config = dict(
    hidden_size=448,
    num_attention_heads=7,
    norm='layernorm',
    attn_scale=0.125,
    bias='none',
    tie_word_embeddings=False,
    parallel_block=True,
    init_std_qkv=0.0295,
    optimizer='muon_variant',
    schedule='wsd',
    decay_fraction=0.673,
    decay_shape='linear',
    batch_tokens=131072,
    doc_mask=True,
)
Each number is 50 + 15 x the weight over its row's rms, rounded and kept within 0 to 99. Layers, rows and columns count from 0. The size before them is the row's rms in percent of the matrix's.

# layer 8 attention output (transposed), 448x448, rms 0.191, rows 48-63, columns 168-223
103:63 39 49 74 71 70 37 20 66 65 60 65 55 71 39 52 65 41 57 42 75 56 46 45 34 72 72 37 38 55 43 65 36 64 70 55 46 63 34 26 43 42 61 62 68 42 58 45 53 47 70 51 55 50 47 52
113:53 74 64 76 54 56 65 71 50 29 64 53 25 76 57 42 57 39 57 40 51 34 34 56 21 63 43 47 65 61 71 54 64 47 42 52 51 54 85 67 56 59 65 74 47 56 71 59 51 55 41 41 25 63 58 55
105:43 60 67 71 47 77 54 45 67 51 47 52 71 55 26 52 39 39 36 55 54 49 64 50 55 13 54 55 44 34 46 74 80 56 50 73 53 56 57 41 55 60 66 39 70 41 52 72 26 51 54 42 85 42 22 39
108:69 57 33 37 22 65 51 49 52 57 66 94 46 18 64 33 48 34 24 46 63 49 59 50 46 33 36 30 50 41 54 76 70 56 54 24 41 45 63 36 60 46 00 76 53 23 59 51 61 52 49 55 57 24 65 56
104:31 66 48 79 71 50 37 58 33 31 40 35 39 42 55 07 45 50 61 27 63 61 30 27 43 37 51 47 64 38 54 37 60 48 46 53 41 41 45 34 56 64 70 57 57 27 57 43 45 50 71 47 29 56 44 37
107:42 51 47 30 34 40 32 50 46 77 55 73 41 61 44 36 32 53 41 63 45 65 38 61 60 26 23 54 67 60 48 50 45 31 33 54 60 52 78 58 47 75 50 54 60 86 48 87 57 48 38 47 41 31 51 60
103:43 47 38 53 48 33 24 90 63 40 61 70 44 54 75 49 49 39 46 49 55 31 65 42 29 53 70 59 46 47 36 20 45 39 68 36 54 31 42 35 56 39 56 71 65 28 64 52 52 53 50 45 28 35 36 16
109:72 74 43 64 58 52 50 60 51 35 24 45 51 60 85 26 39 23 33 35 89 51 62 61 77 59 38 61 38 55 24 90 42 40 72 63 65 46 46 39 57 56 66 47 46 51 69 33 53 48 59 51 38 66 68 50
110:82 78 51 48 38 37 70 52 42 60 35 65 50 59 32 52 64 68 71 21 40 70 63 50 67 28 53 53 77 33 40 61 57 49 70 38 63 53 28 51 28 70 42 61 44 61 68 36 29 46 57 54 27 65 40 30
107:66 66 27 61 58 22 26 78 63 47 43 62 32 60 55 56 28 18 29 56 62 21 51 42 41 70 48 35 39 62 65 29 74 45 58 29 50 58 71 66 64 72 66 54 68 46 24 60 40 23 41 60 53 36 28 51
106:29 29 55 55 59 54 39 35 47 39 40 46 47 56 31 51 34 71 59 50 42 57 40 55 49 46 36 55 29 46 64 40 41 41 60 74 42 43 51 52 46 62 50 35 85 30 43 49 49 40 66 48 48 67 20 32
107:73 47 32 41 17 49 60 64 57 38 55 51 71 29 30 59 36 65 24 45 49 34 61 31 43 61 50 56 63 27 65 49 25 56 53 40 60 68 55 62 61 26 34 91 62 48 66 40 62 45 37 45 51 46 70 54
103:58 63 40 44 42 40 64 26 50 80 48 42 42 47 49 37 40 49 58 60 59 38 40 32 41 64 40 28 42 44 50 49 44 41 53 53 43 24 45 25 77 36 44 42 26 37 64 30 71 51 24 58 82 50 63 45
099:60 35 66 47 39 72 74 65 75 47 68 59 31 28 44 55 35 71 41 35 64 94 46 16 58 39 78 59 44 40 48 46 39 59 48 53 56 57 37 31 54 77 70 24 43 49 53 56 70 36 75 57 70 35 73 37
099:46 38 37 83 35 63 60 62 58 42 34 22 44 09 43 38 54 35 35 64 46 40 71 53 71 52 35 19 60 58 71 49 57 37 32 70 58 39 42 76 58 58 37 48 57 68 62 31 45 52 59 52 51 77 59 60
109:67 66 28 22 42 64 26 64 98 57 39 47 37 61 41 65 44 26 50 50 67 55 78 53 50 55 65 65 58 29 54 62 39 43 99 65 55 29 58 58 62 52 59 50 44 46 57 61 58 34 17 40 74 45 48 42
# layer 8 attention value, 448x448, rms 0.22, rows 49-63, columns 168-223
107:63 52 64 53 89 55 31 25 45 43 40 53 32 50 48 57 55 39 63 77 33 43 66 33 60 48 25 60 44 85 24 23 66 42 73 63 56 49 58 45 75 55 73 86 51 45 59 48 53 52 26 49 43 63 63 58
099:59 49 41 52 43 69 38 46 60 27 44 43 77 18 42 77 59 46 38 56 69 38 26 45 54 65 58 48 65 40 40 38 58 34 28 43 53 41 49 53 38 57 59 58 54 48 46 19 53 48 06 41 45 26 32 58
101:64 56 47 27 41 51 42 38 67 36 53 70 45 29 74 39 66 43 45 45 28 49 47 51 62 74 14 62 50 42 72 47 67 47 53 37 62 39 63 36 65 34 65 40 71 43 50 31 50 46 66 74 62 41 59 66
098:44 48 37 60 73 61 54 43 71 59 47 63 27 72 63 38 62 42 46 38 35 42 34 74 56 71 27 26 90 66 62 43 49 44 22 67 57 79 34 17 36 64 55 39 66 49 74 34 60 40 33 46 35 63 62 44
097:62 48 67 17 40 51 71 62 29 76 55 42 71 46 07 27 59 56 71 44 66 44 72 36 54 38 19 58 61 73 40 43 30 57 35 57 36 45 62 49 58 42 59 37 33 55 59 54 39 68 50 37 59 63 39 44
096:40 62 43 31 57 39 54 71 65 52 51 53 34 50 21 38 38 57 39 39 66 58 71 49 48 44 38 46 70 33 36 51 43 53 42 52 53 61 67 39 60 51 63 55 64 24 47 48 26 85 68 59 46 62 79 14
105:69 62 42 51 52 39 33 57 66 39 49 50 62 38 67 37 88 48 59 47 47 44 79 62 53 41 54 26 38 70 53 47 23 54 58 80 50 29 38 52 32 45 57 76 30 43 47 26 66 61 43 33 32 64 57 83
096:32 37 51 62 43 70 61 52 49 64 39 59 34 54 56 66 36 56 59 54 52 45 68 81 59 52 55 34 51 26 23 45 48 24 22 23 67 60 60 36 82 80 37 67 70 57 36 48 36 48 63 60 54 53 62 46
099:53 51 70 59 31 48 34 53 11 66 42 62 37 73 44 22 43 58 58 41 33 62 33 55 28 44 68 63 42 40 31 41 63 66 39 73 44 43 74 65 45 38 35 67 42 74 47 44 47 37 32 59 79 58 51 30
101:27 52 39 65 48 58 40 37 17 33 42 63 62 63 40 31 38 47 59 40 64 66 64 34 38 53 56 33 35 47 56 22 55 35 34 46 42 60 41 49 40 46 74 71 48 57 23 51 26 58 59 47 50 59 48 35
100:69 61 99 49 66 51 61 47 57 48 28 80 10 74 32 72 34 58 44 66 50 48 87 21 49 86 25 58 63 61 37 25 31 47 63 67 47 27 57 50 60 55 32 91 65 38 73 59 62 63 55 43 53 35 30 66
098:23 42 35 76 45 64 36 46 77 30 59 68 62 44 32 47 77 15 87 57 48 60 65 38 61 41 32 29 45 38 45 47 39 56 52 35 25 51 60 72 48 61 40 73 31 27 22 59 44 51 47 38 67 65 58 78
097:58 45 44 44 66 81 54 39 64 38 81 55 38 38 58 43 65 78 43 26 85 33 54 39 57 46 53 52 65 53 41 47 31 64 24 37 46 35 26 16 34 47 62 38 61 30 32 61 40 81 84 53 46 80 54 72
097:58 43 42 44 19 60 33 63 30 31 45 39 56 47 33 64 57 39 28 49 54 51 48 54 49 23 53 23 51 83 29 56 59 56 60 48 36 62 59 53 44 56 73 43 50 35 27 32 44 10 47 28 34 43 75 29
102:63 39 61 53 56 49 33 62 49 52 62 61 38 40 68 31 79 18 44 13 34 80 49 64 49 54 41 57 60 50 74 45 41 58 74 65 42 40 41 59 44 56 50 82 65 70 50 53 37 47 52 44 33 34 51 63
# layer 8 attention query, 448x448, rms 0.219, rows 64-110, columns 168-223
085:48 40 36 56 38 55 58 57 69 50 51 44 48 57 67 41 60 30 22 77 63 43 77 60 36 36 50 23 78 65 43 69 44 39 49 72 52 66 45 53 64 48 51 52 63 53 52 55 23 56 67 47 63 30 32 15
087:38 31 34 28 50 65 55 58 51 53 36 47 51 17 47 40 50 76 28 67 48 80 60 47 45 54 52 53 77 53 76 40 37 82 38 76 44 19 36 35 38 50 55 49 52 49 69 71 40 46 80 56 55 64 34 28
093:61 34 36 23 59 66 64 58 53 36 82 58 58 67 20 54 62 46 38 61 55 42 53 38 37 41 25 45 70 79 44 10 39 81 30 81 45 53 34 62 40 28 68 19 37 18 54 51 47 49 48 46 72 51 45 36
081:64 43 62 40 52 54 47 50 27 71 46 69 54 44 31 84 31 87 52 50 66 65 37 54 05 25 54 58 28 06 39 17 58 61 48 31 69 57 50 45 34 20 49 60 40 57 62 37 72 39 48 88 42 65 46 73
095:53 90 32 66 60 44 42 32 54 32 32 46 55 48 56 36 39 30 52 35 44 66 55 52 71 90 71 66 24 72 46 74 47 56 31 83 51 67 30 25 52 79 36 40 42 41 42 52 73 42 10 33 51 47 44 61
083:64 27 66 07 78 56 41 68 41 36 77 49 71 52 69 92 49 60 38 65 47 63 45 41 36 59 16 35 49 13 33 54 31 42 39 78 43 67 50 62 39 38 44 36 44 45 54 55 20 51 56 51 33 55 37 22
080:43 41 41 70 76 48 71 61 44 51 66 70 44 46 47 37 49 44 51 81 74 67 37 63 10 21 58 56 38 73 76 58 56 66 36 48 55 57 41 47 64 38 57 42 54 31 50 48 77 34 37 89 56 66 34 44
090:61 53 65 50 57 67 51 37 45 70 33 57 57 17 83 63 27 48 38 16 76 48 48 57 31 64 44 34 43 60 38 52 63 45 59 37 51 70 60 27 51 68 42 57 41 72 46 37 50 46 43 47 38 56 44 39
082:66 29 55 60 60 34 51 98 45 77 62 52 51 42 59 76 26 50 39 65 53 29 44 44 33 17 47 21 46 66 52 27 34 59 47 57 78 68 41 43 62 19 41 43 46 61 48 55 65 40 20 72 75 74 60 48
089:44 47 45 63 35 50 75 48 68 77 28 60 70 37 61 67 43 38 53 45 42 39 69 37 51 46 37 43 19 53 40 40 79 62 72 51 55 67 80 63 66 52 45 62 33 61 45 48 65 45 32 34 48 69 40 40
083:42 78 74 57 58 69 65 37 57 67 48 60 37 42 63 27 66 50 51 29 47 55 38 59 67 68 71 58 44 34 38 51 73 37 43 31 48 41 34 58 50 65 43 43 66 52 19 31 43 39 75 48 53 13 57 24
091:49 61 73 25 45 69 52 56 50 40 77 50 70 67 63 54 37 46 61 33 48 43 37 86 69 92 30 40 68 28 62 52 39 42 53 37 35 66 35 38 44 49 62 65 28 77 51 41 37 51 67 37 61 49 69 60
082:27 31 68 55 41 42 22 43 44 66 48 75 46 57 21 38 62 62 34 35 64 37 56 38 62 38 47 53 54 45 62 33 56 38 61 28 86 68 72 63 46 62 48 60 29 27 41 41 56 47 53 74 49 55 25 33
096:45 70 69 63 23 74 65 28 63 44 46 52 34 39 43 52 37 62 69 53 52 49 72 61 80 60 55 62 59 49 43 37 69 79 58 47 23 48 45 54 34 73 69 84 51 53 44 26 49 40 57 28 35 52 50 43
090:72 46 44 78 62 44 55 47 50 61 35 68 71 35 41 44 51 41 52 55 63 51 54 63 37 63 52 50 43 44 66 67 50 54 55 60 23 44 36 32 37 52 55 44 50 57 67 57 62 47 47 43 60 46 62 53
110:43 56 38 18 40 30 31 62 45 47 46 60 45 41 66 43 40 46 56 29 52 38 49 26 47 59 83 38 66 43 24 38 47 38 99 58 68 25 51 46 57 38 82 07 26 56 86 36 65 53 52 47 43 51 52 64
097:40 55 39 74 46 40 37 40 27 36 54 54 24 54 68 52 73 53 42 17 34 75 49 45 65 62 50 27 60 27 48 35 66 58 46 68 61 56 33 55 73 56 61 14 65 50 81 47 33 60 42 67 44 47 36 50
094:77 51 39 44 30 40 51 53 41 27 41 54 27 32 66 57 50 51 37 22 64 67 49 53 34 52 48 35 39 41 46 54 40 29 51 58 39 46 42 23 63 56 58 44 54 42 81 80 65 64 30 42 74 42 71 31
084:41 28 54 45 53 37 47 50 51 47 70 47 39 56 43 50 81 68 64 18 40 56 61 13 55 49 34 62 39 43 46 57 34 54 63 40 51 66 59 52 61 61 29 40 54 66 40 46 55 40 45 65 54 41 42 73
096:58 56 46 65 39 49 59 15 31 35 38 44 35 54 42 50 94 70 66 66 43 56 50 34 35 42 55 53 58 56 68 47 49 33 54 65 51 39 54 18 47 59 57 61 40 63 56 78 60 70 38 44 45 68 59 47
105:37 12 64 61 60 03 73 40 30 44 63 30 41 23 52 61 45 57 58 56 44 72 53 47 43 52 43 70 31 34 72 28 59 36 45 47 50 37 37 52 41 48 25 31 47 67 81 50 54 44 26 73 33 44 52 77
090:42 56 74 37 36 55 32 53 59 50 46 36 70 50 33 31 58 71 77 41 41 65 59 32 73 44 37 26 64 64 49 52 15 46 52 63 45 74 64 76 44 41 69 63 69 34 24 42 75 61 38 46 43 49 50 72
090:50 65 44 63 72 41 32 34 58 59 58 61 87 55 72 59 11 56 34 63 47 30 56 48 27 56 66 49 38 43 54 78 54 59 51 18 73 47 79 43 41 63 35 53 57 66 14 62 35 55 90 55 47 54 74 30
102:53 32 84 72 70 50 72 40 69 92 28 26 58 71 37 32 32 32 48 27 75 64 54 42 80 49 38 55 53 54 64 56 51 52 26 39 38 47 38 49 68 56 38 64 33 44 37 50 39 47 65 46 58 76 55 19
099:45 44 57 54 53 19 70 62 60 62 37 43 43 48 42 42 47 27 53 50 50 67 57 42 48 38 37 30 62 40 67 68 42 45 49 87 52 46 49 58 54 55 59 70 59 52 23 47 49 69 42 64 58 38 36 67
095:50 69 49 34 44 24 41 57 37 34 64 55 61 47 49 68 59 67 45 50 22 38 73 61 40 36 51 31 77 39 33 55 41 48 36 41 42 55 36 63 40 14 84 63 17 51 42 29 63 68 35 53 73 74 39 44
100:52 56 66 41 67 49 07 50 14 38 63 54 72 28 56 53 35 43 29 27 60 39 34 16 44 44 64 59 35 63 51 55 34 44 03 46 39 59 47 57 71 54 45 66 48 52 37 58 50 41 64 58 63 37 70 40
101:60 60 62 43 52 66 68 43 58 71 53 46 67 79 55 41 37 78 49 44 45 36 52 39 48 76 42 40 21 62 36 61 38 20 60 70 42 64 82 36 49 61 41 67 28 29 41 26 71 54 74 48 57 55 54 36
094:49 72 46 57 62 58 38 43 65 48 35 57 43 25 42 75 54 29 31 31 78 46 39 59 35 24 26 33 30 41 38 43 71 43 42 35 41 74 73 34 57 42 29 54 44 74 31 46 50 32 45 49 45 56 42 48
097:37 23 56 32 54 19 57 59 30 71 61 56 21 43 87 40 59 67 56 40 33 54 67 52 47 45 57 55 58 56 73 39 38 41 54 67 42 68 35 53 67 83 17 32 36 49 67 46 60 46 51 61 55 46 42 71
101:51 68 55 65 70 76 60 48 65 68 51 81 42 26 53 64 53 47 64 66 48 50 40 49 67 84 42 41 64 41 44 38 34 38 45 43 52 74 40 34 43 50 48 45 59 55 59 62 32 58 55 30 38 56 58 52
096:62 71 42 71 40 77 68 64 55 52 64 67 43 22 51 54 43 66 54 52 43 46 59 35 49 53 45 76 61 42 61 72 31 72 63 44 54 49 55 48 40 48 61 63 61 37 60 37 22 36 38 43 55 58 83 54
096:55 55 44 77 52 65 37 31 48 63 48 44 55 59 50 60 52 43 72 33 28 33 42 41 38 65 64 58 30 43 50 47 49 49 48 42 76 78 59 28 38 55 33 30 37 47 22 52 60 52 42 48 54 35 47 82
095:54 44 45 42 96 49 38 31 41 47 70 61 47 50 50 31 50 22 78 61 71 50 26 37 65 75 58 59 55 67 32 62 76 32 43 63 68 41 48 43 50 50 43 30 38 60 35 49 24 45 45 43 29 36 33 73
096:61 42 59 56 56 43 48 40 39 49 43 47 45 75 46 80 58 47 63 29 46 46 58 39 65 51 45 62 65 64 35 48 56 38 59 45 28 42 42 31 48 66 48 33 61 19 38 25 62 54 56 33 62 39 69 26
096:48 52 52 26 40 49 54 30 32 57 48 58 54 44 33 50 54 49 68 40 28 84 72 38 38 36 34 67 53 51 63 44 49 78 33 71 42 37 46 35 49 43 58 71 50 61 54 63 19 51 61 49 46 46 20 55
097:30 38 34 82 46 77 40 29 32 29 52 47 62 50 60 00 79 41 71 72 64 58 73 48 48 19 42 53 56 74 61 52 54 63 48 58 73 49 49 57 25 12 41 66 50 53 35 70 77 62 18 60 73 42 39 28
096:49 43 62 43 53 66 64 38 35 44 45 51 45 58 81 56 26 59 45 53 51 38 48 60 85 58 56 38 50 33 65 65 30 68 90 52 47 43 30 52 43 55 46 40 52 73 51 22 64 37 61 55 54 53 49 60
103:72 47 94 51 54 47 33 23 66 64 40 32 66 58 28 43 28 23 48 59 30 68 48 62 52 43 41 42 31 63 64 81 37 40 24 53 46 58 19 37 43 52 29 77 55 72 53 60 39 53 51 53 62 63 57 44
102:71 40 50 58 73 51 55 62 52 54 65 56 51 72 51 58 61 41 31 59 43 81 35 69 48 66 50 56 56 71 46 32 55 64 53 46 37 51 53 33 59 39 37 74 67 44 60 34 40 73 35 42 65 68 39 54
112:50 29 36 50 33 43 30 64 79 54 57 62 46 44 32 58 21 39 53 33 60 63 29 41 57 63 72 27 38 46 20 37 71 51 38 44 62 34 75 21 59 48 32 38 36 44 49 38 54 47 38 78 40 30 57 62
095:88 44 64 26 74 66 28 34 36 70 67 50 51 56 34 38 58 39 54 51 76 48 53 62 61 44 51 43 43 79 44 62 42 79 68 47 44 55 38 42 52 38 54 53 41 33 39 52 38 54 91 50 60 33 61 37
101:83 51 48 30 82 49 55 63 50 41 37 37 39 43 39 33 58 60 69 44 43 22 64 77 42 29 62 32 61 26 68 42 51 54 43 38 69 70 59 32 44 38 57 57 28 74 60 19 26 34 21 39 52 42 41 59
092:58 56 52 49 36 96 49 45 49 60 24 36 54 41 51 69 53 14 33 62 47 51 54 60 47 67 79 41 76 24 68 57 34 70 42 61 36 61 33 51 28 27 46 44 29 55 67 40 58 13 45 54 31 52 56 35
097:52 36 48 54 52 35 51 69 41 63 35 51 72 57 39 47 45 61 33 54 33 57 34 49 50 44 56 41 38 41 39 64 48 65 45 53 56 27 59 46 46 57 39 73 58 52 43 56 56 74 48 07 58 41 59 29
099:75 44 18 26 52 60 55 38 37 64 26 38 53 49 66 47 56 76 72 57 67 44 71 60 55 51 62 50 50 53 30 36 36 56 54 56 37 43 21 43 56 76 41 57 85 50 40 62 56 54 46 30 38 63 26 17
098:21 71 23 57 51 61 67 79 43 65 85 94 55 51 46 42 51 41 42 42 54 32 35 58 64 47 29 65 31 14 55 87 28 45 49 56 48 60 49 66 42 49 46 24 54 64 60 47 59 30 53 66 68 53 38 75
# layer 8 attention key, 448x448, rms 0.225, rows 64-110, columns 168-223
085:38 43 39 47 48 57 48 42 51 56 48 55 58 59 64 50 28 70 50 69 62 63 46 40 63 56 19 44 37 40 72 53 35 54 67 57 30 33 37 71 40 24 76 49 63 64 81 60 34 67 44 57 63 67 62 37
086:53 61 44 69 46 63 22 38 36 50 23 53 49 60 42 62 54 08 66 27 44 74 60 41 78 54 34 45 72 58 39 35 49 47 53 36 65 64 41 38 45 34 69 50 47 69 55 46 43 54 65 37 17 77 64 44
079:51 58 58 63 79 49 43 33 58 76 41 49 40 41 39 45 52 26 55 21 23 32 54 53 53 56 31 56 85 58 48 90 46 49 37 40 40 48 45 57 38 55 35 48 13 51 42 53 61 41 50 42 36 71 50 20
090:51 48 31 50 33 12 11 41 50 39 48 57 62 54 46 43 56 21 54 32 35 29 63 65 69 61 39 35 52 56 58 56 57 42 32 74 47 20 49 67 48 79 30 54 58 65 75 68 48 37 44 42 46 39 47 63
083:53 51 47 64 59 64 52 34 47 56 17 31 55 49 27 26 52 62 34 56 64 62 38 37 58 60 29 46 51 32 33 51 64 58 39 39 49 38 42 74 74 44 61 52 63 51 73 44 53 39 49 50 31 43 64 56
089:59 54 61 76 57 52 20 55 62 47 36 44 37 56 60 42 46 47 71 72 62 58 70 51 34 65 47 36 55 49 65 42 31 68 58 70 28 65 37 46 42 51 46 45 53 66 64 26 36 56 61 35 47 61 62 51
080:58 41 58 31 47 60 67 61 51 41 43 56 49 51 61 46 32 43 32 64 54 50 41 71 59 56 70 42 25 22 49 42 58 24 74 34 78 44 50 42 49 66 53 29 79 61 50 31 41 31 60 58 57 31 49 49
086:43 64 54 72 51 40 32 18 65 41 59 65 14 73 36 61 55 27 49 47 67 69 20 29 40 54 37 40 49 75 54 00 51 54 47 60 81 50 42 42 40 46 48 55 48 61 45 51 66 54 71 46 68 42 59 63
077:61 11 73 11 39 44 47 55 56 38 10 42 47 47 72 75 60 60 42 78 58 41 55 62 50 52 80 51 27 50 47 52 36 58 68 48 69 53 56 35 42 45 80 70 69 40 78 34 64 46 65 43 41 38 49 48
099:53 35 31 73 72 53 33 70 44 71 56 60 37 73 64 39 19 49 48 34 38 47 34 35 26 53 39 59 89 43 45 41 66 18 22 27 75 55 46 38 36 43 53 71 60 68 50 23 49 70 54 25 41 66 55 22
083:40 42 46 68 56 54 22 72 42 44 58 43 61 69 36 29 35 29 40 54 42 37 21 29 50 68 35 54 49 59 78 45 57 19 40 43 52 39 38 59 56 52 25 54 18 50 29 52 53 65 54 60 26 43 49 63
102:73 66 38 43 63 45 50 39 48 45 76 33 72 40 55 78 52 52 39 64 54 68 57 68 51 62 90 52 79 50 37 73 34 57 56 42 36 57 30 58 27 21 65 42 75 45 55 62 44 54 46 22 57 70 70 45
077:17 72 42 65 50 55 48 47 53 39 70 49 57 45 49 48 46 16 71 48 43 30 38 27 63 63 28 58 53 70 40 55 36 57 25 44 31 29 63 41 56 47 56 51 38 52 24 31 43 50 41 30 22 50 45 59
087:46 56 35 69 74 71 46 54 61 52 83 55 73 47 61 14 52 47 56 60 40 54 30 49 63 75 16 69 33 51 44 37 40 46 29 60 64 41 28 39 58 52 64 61 26 42 27 72 38 59 42 43 49 69 64 31
082:42 28 60 54 67 54 45 55 50 59 26 31 34 43 62 32 46 64 52 72 72 75 54 59 55 62 74 34 39 37 50 45 61 72 62 62 35 62 59 43 69 56 66 48 71 29 56 33 79 76 52 23 61 57 38 36
095:50 74 35 52 62 33 45 28 55 64 35 60 56 68 48 44 67 20 38 27 43 65 69 53 36 67 44 50 38 28 51 66 49 27 28 63 44 51 65 33 46 38 57 47 64 55 50 77 70 14 51 53 59 29 36 86
091:51 28 32 41 57 44 60 58 46 42 22 52 66 58 44 71 65 58 65 25 63 68 53 44 43 30 76 57 49 74 48 58 70 93 65 50 40 46 36 53 59 36 61 46 55 58 77 45 42 29 60 66 35 52 45 59
090:60 47 53 57 68 50 32 45 57 44 19 28 74 41 82 45 42 58 32 65 52 53 44 68 47 46 76 62 44 82 53 68 44 70 73 23 43 30 50 43 43 49 50 53 67 21 63 37 50 58 61 50 59 57 42 48
088:16 48 22 59 45 51 16 25 53 59 64 47 61 83 51 35 33 52 59 57 59 57 65 56 60 59 16 48 68 49 63 35 63 54 56 69 35 48 31 58 47 45 46 34 22 48 50 45 40 59 18 28 51 79 85 67
082:68 34 83 48 53 50 30 56 51 63 46 43 46 92 42 78 47 48 39 45 58 65 47 36 56 30 32 58 45 21 28 35 13 56 56 44 53 53 34 38 58 38 64 73 62 55 42 43 61 49 72 47 50 50 55 45
103:40 48 27 70 40 78 39 57 45 50 65 57 70 43 37 26 24 52 64 76 52 39 59 53 59 78 42 77 22 46 53 49 36 54 51 62 28 50 74 51 63 52 12 37 23 58 37 49 25 67 56 42 55 49 47 39
097:76 48 56 50 69 96 41 50 79 28 31 39 63 56 15 39 43 35 38 39 38 58 37 70 53 56 39 76 54 58 77 48 46 41 38 19 59 58 47 60 66 64 44 59 35 46 44 37 37 42 88 54 39 60 46 22
088:50 54 55 39 14 55 48 69 58 26 60 82 51 57 61 41 61 20 83 40 51 43 57 62 61 71 40 63 29 41 44 62 14 28 33 45 67 44 54 50 26 68 50 81 35 62 23 54 51 57 46 30 19 41 62 89
088:55 63 44 53 44 58 43 48 68 33 46 46 70 47 57 50 37 36 49 81 62 64 76 55 48 42 55 71 50 59 51 42 41 72 71 51 32 44 65 36 52 41 69 45 77 32 51 58 47 78 49 67 68 35 38 45
090:43 48 58 66 53 35 31 72 38 46 50 64 79 44 44 43 64 36 57 51 50 54 62 63 57 50 43 16 59 45 39 65 31 52 55 36 37 26 42 58 30 66 48 67 54 34 48 37 54 68 72 36 46 63 74 73
097:28 25 49 54 46 42 65 51 30 64 70 39 52 41 32 45 61 55 40 58 72 76 70 41 43 40 61 51 56 50 41 32 33 33 45 37 48 66 47 36 47 63 63 24 70 78 53 51 32 73 55 36 43 44 75 69
097:66 67 45 47 46 77 46 55 34 43 33 58 36 69 34 40 28 62 43 63 41 56 45 49 54 34 53 49 54 19 34 72 57 23 70 42 34 51 26 58 67 83 67 40 67 38 56 54 46 32 61 61 59 39 51 71
096:73 50 44 54 39 50 54 65 55 61 20 62 48 46 60 49 57 45 70 37 54 31 54 68 60 30 51 53 64 54 42 46 43 65 40 48 62 82 50 57 62 48 51 58 61 38 68 52 71 39 59 41 67 59 57 54
096:16 32 50 66 36 50 62 54 91 46 26 43 59 83 59 49 68 58 46 66 31 46 63 43 28 40 50 89 50 37 75 45 52 60 35 47 64 72 50 59 39 42 48 29 46 75 77 65 22 38 75 40 31 62 30 58
089:18 41 36 48 58 58 67 33 63 60 59 44 76 20 59 65 37 21 45 65 33 60 40 36 27 55 41 38 50 25 60 60 61 66 03 28 64 40 49 49 54 52 48 36 44 66 69 59 58 65 52 66 62 55 74 40
097:52 64 55 54 55 53 36 32 71 64 56 41 79 22 56 68 52 11 40 30 39 53 40 66 73 44 68 26 46 63 55 55 53 51 33 30 34 35 37 64 58 69 41 42 79 52 59 53 47 55 60 27 43 73 17 43
096:56 56 81 47 18 41 48 54 36 49 29 40 30 41 63 49 64 70 66 39 44 37 50 37 62 54 76 17 38 38 42 39 38 52 61 21 52 43 47 55 71 57 55 51 26 82 57 47 49 36 45 58 38 60 50 28
091:34 76 60 50 55 54 58 61 33 44 63 36 47 49 79 57 22 80 67 48 49 38 24 43 44 70 52 53 44 41 44 41 65 50 32 49 65 35 30 54 53 67 45 51 15 45 41 46 46 42 52 57 20 48 42 31
091:54 39 58 30 34 22 72 66 35 57 61 50 44 34 44 62 46 48 26 58 19 56 55 94 52 39 47 74 56 50 61 25 73 49 54 60 51 54 57 61 34 59 38 46 47 58 22 32 46 68 56 49 54 77 34 38
093:33 60 44 47 67 44 45 63 62 27 44 60 66 26 45 45 68 60 51 44 62 52 78 44 60 36 43 43 45 49 23 71 46 40 47 57 41 51 37 61 53 38 65 68 44 30 44 65 81 80 50 64 70 44 55 56
098:55 65 33 61 28 53 57 67 57 31 43 52 53 45 73 46 41 54 44 50 48 37 15 46 31 52 40 72 45 55 42 19 51 31 43 59 45 55 74 42 38 59 61 19 55 43 41 59 53 42 28 61 50 42 31 65
089:31 85 38 52 33 56 58 66 43 57 42 26 27 31 47 50 47 48 42 38 89 33 47 48 73 56 31 65 43 28 72 80 92 67 44 68 67 65 46 43 60 60 48 53 31 42 85 26 35 26 59 75 40 51 43 56
091:18 46 57 57 46 62 85 31 31 44 62 35 58 47 61 46 36 50 60 55 22 33 47 37 50 31 26 47 43 30 57 60 31 56 38 71 50 50 65 85 53 42 80 39 29 54 27 52 66 68 63 44 49 68 67 38
091:70 38 40 78 49 76 43 61 65 76 73 57 47 55 24 27 47 78 76 70 76 53 53 57 43 47 13 60 24 54 56 43 37 71 54 68 58 45 58 40 53 42 40 56 43 59 80 34 38 46 75 57 63 32 64 29
092:28 61 47 44 40 66 32 69 57 60 44 43 57 57 38 57 38 34 45 61 72 49 71 51 69 37 36 40 34 37 65 62 70 69 73 52 57 38 32 45 29 62 57 46 63 73 26 63 43 52 75 57 65 38 56 45
096:49 56 51 16 54 54 65 51 33 61 34 64 39 57 51 28 43 44 77 64 31 65 36 57 63 64 61 19 74 39 68 49 50 54 54 55 40 45 22 51 43 37 46 46 46 44 62 63 57 63 46 66 59 38 50 59
091:61 66 55 37 42 64 50 46 63 47 44 23 50 43 56 60 20 50 70 65 59 53 65 54 60 50 42 55 42 86 75 67 46 46 74 69 42 61 57 59 59 51 63 46 32 48 66 17 64 70 32 19 60 57 63 24
093:43 41 61 60 39 63 54 59 46 64 49 41 54 53 24 40 39 35 59 38 36 73 60 86 71 64 51 75 58 35 28 57 81 62 36 36 58 41 68 38 43 48 68 52 72 53 28 54 41 23 39 44 47 58 73 32
090:79 55 42 34 35 65 42 38 42 58 57 39 20 70 61 38 44 63 74 46 55 34 71 37 87 45 54 63 26 61 55 29 34 59 41 52 57 61 68 39 58 33 30 39 45 49 46 48 35 28 72 43 40 41 52 50
091:52 56 38 37 51 58 36 46 52 31 52 50 57 46 81 31 55 51 37 48 49 43 71 33 46 58 44 66 40 70 56 49 61 40 71 43 41 25 69 31 58 64 76 37 52 23 31 59 65 52 78 39 46 32 62 58
089:55 61 35 48 58 37 10 42 31 53 53 41 29 52 59 48 56 45 35 29 63 52 45 52 24 39 26 38 47 54 38 42 35 57 76 62 48 38 41 34 41 71 52 85 50 38 35 37 64 63 69 44 53 79 30 58
095:71 25 64 30 40 64 49 63 36 72 48 45 60 45 51 37 52 57 58 13 55 37 57 62 55 68 71 35 42 44 79 27 43 38 55 57 56 65 44 36 16 54 45 57 22 40 50 44 61 69 44 80 42 54 37 88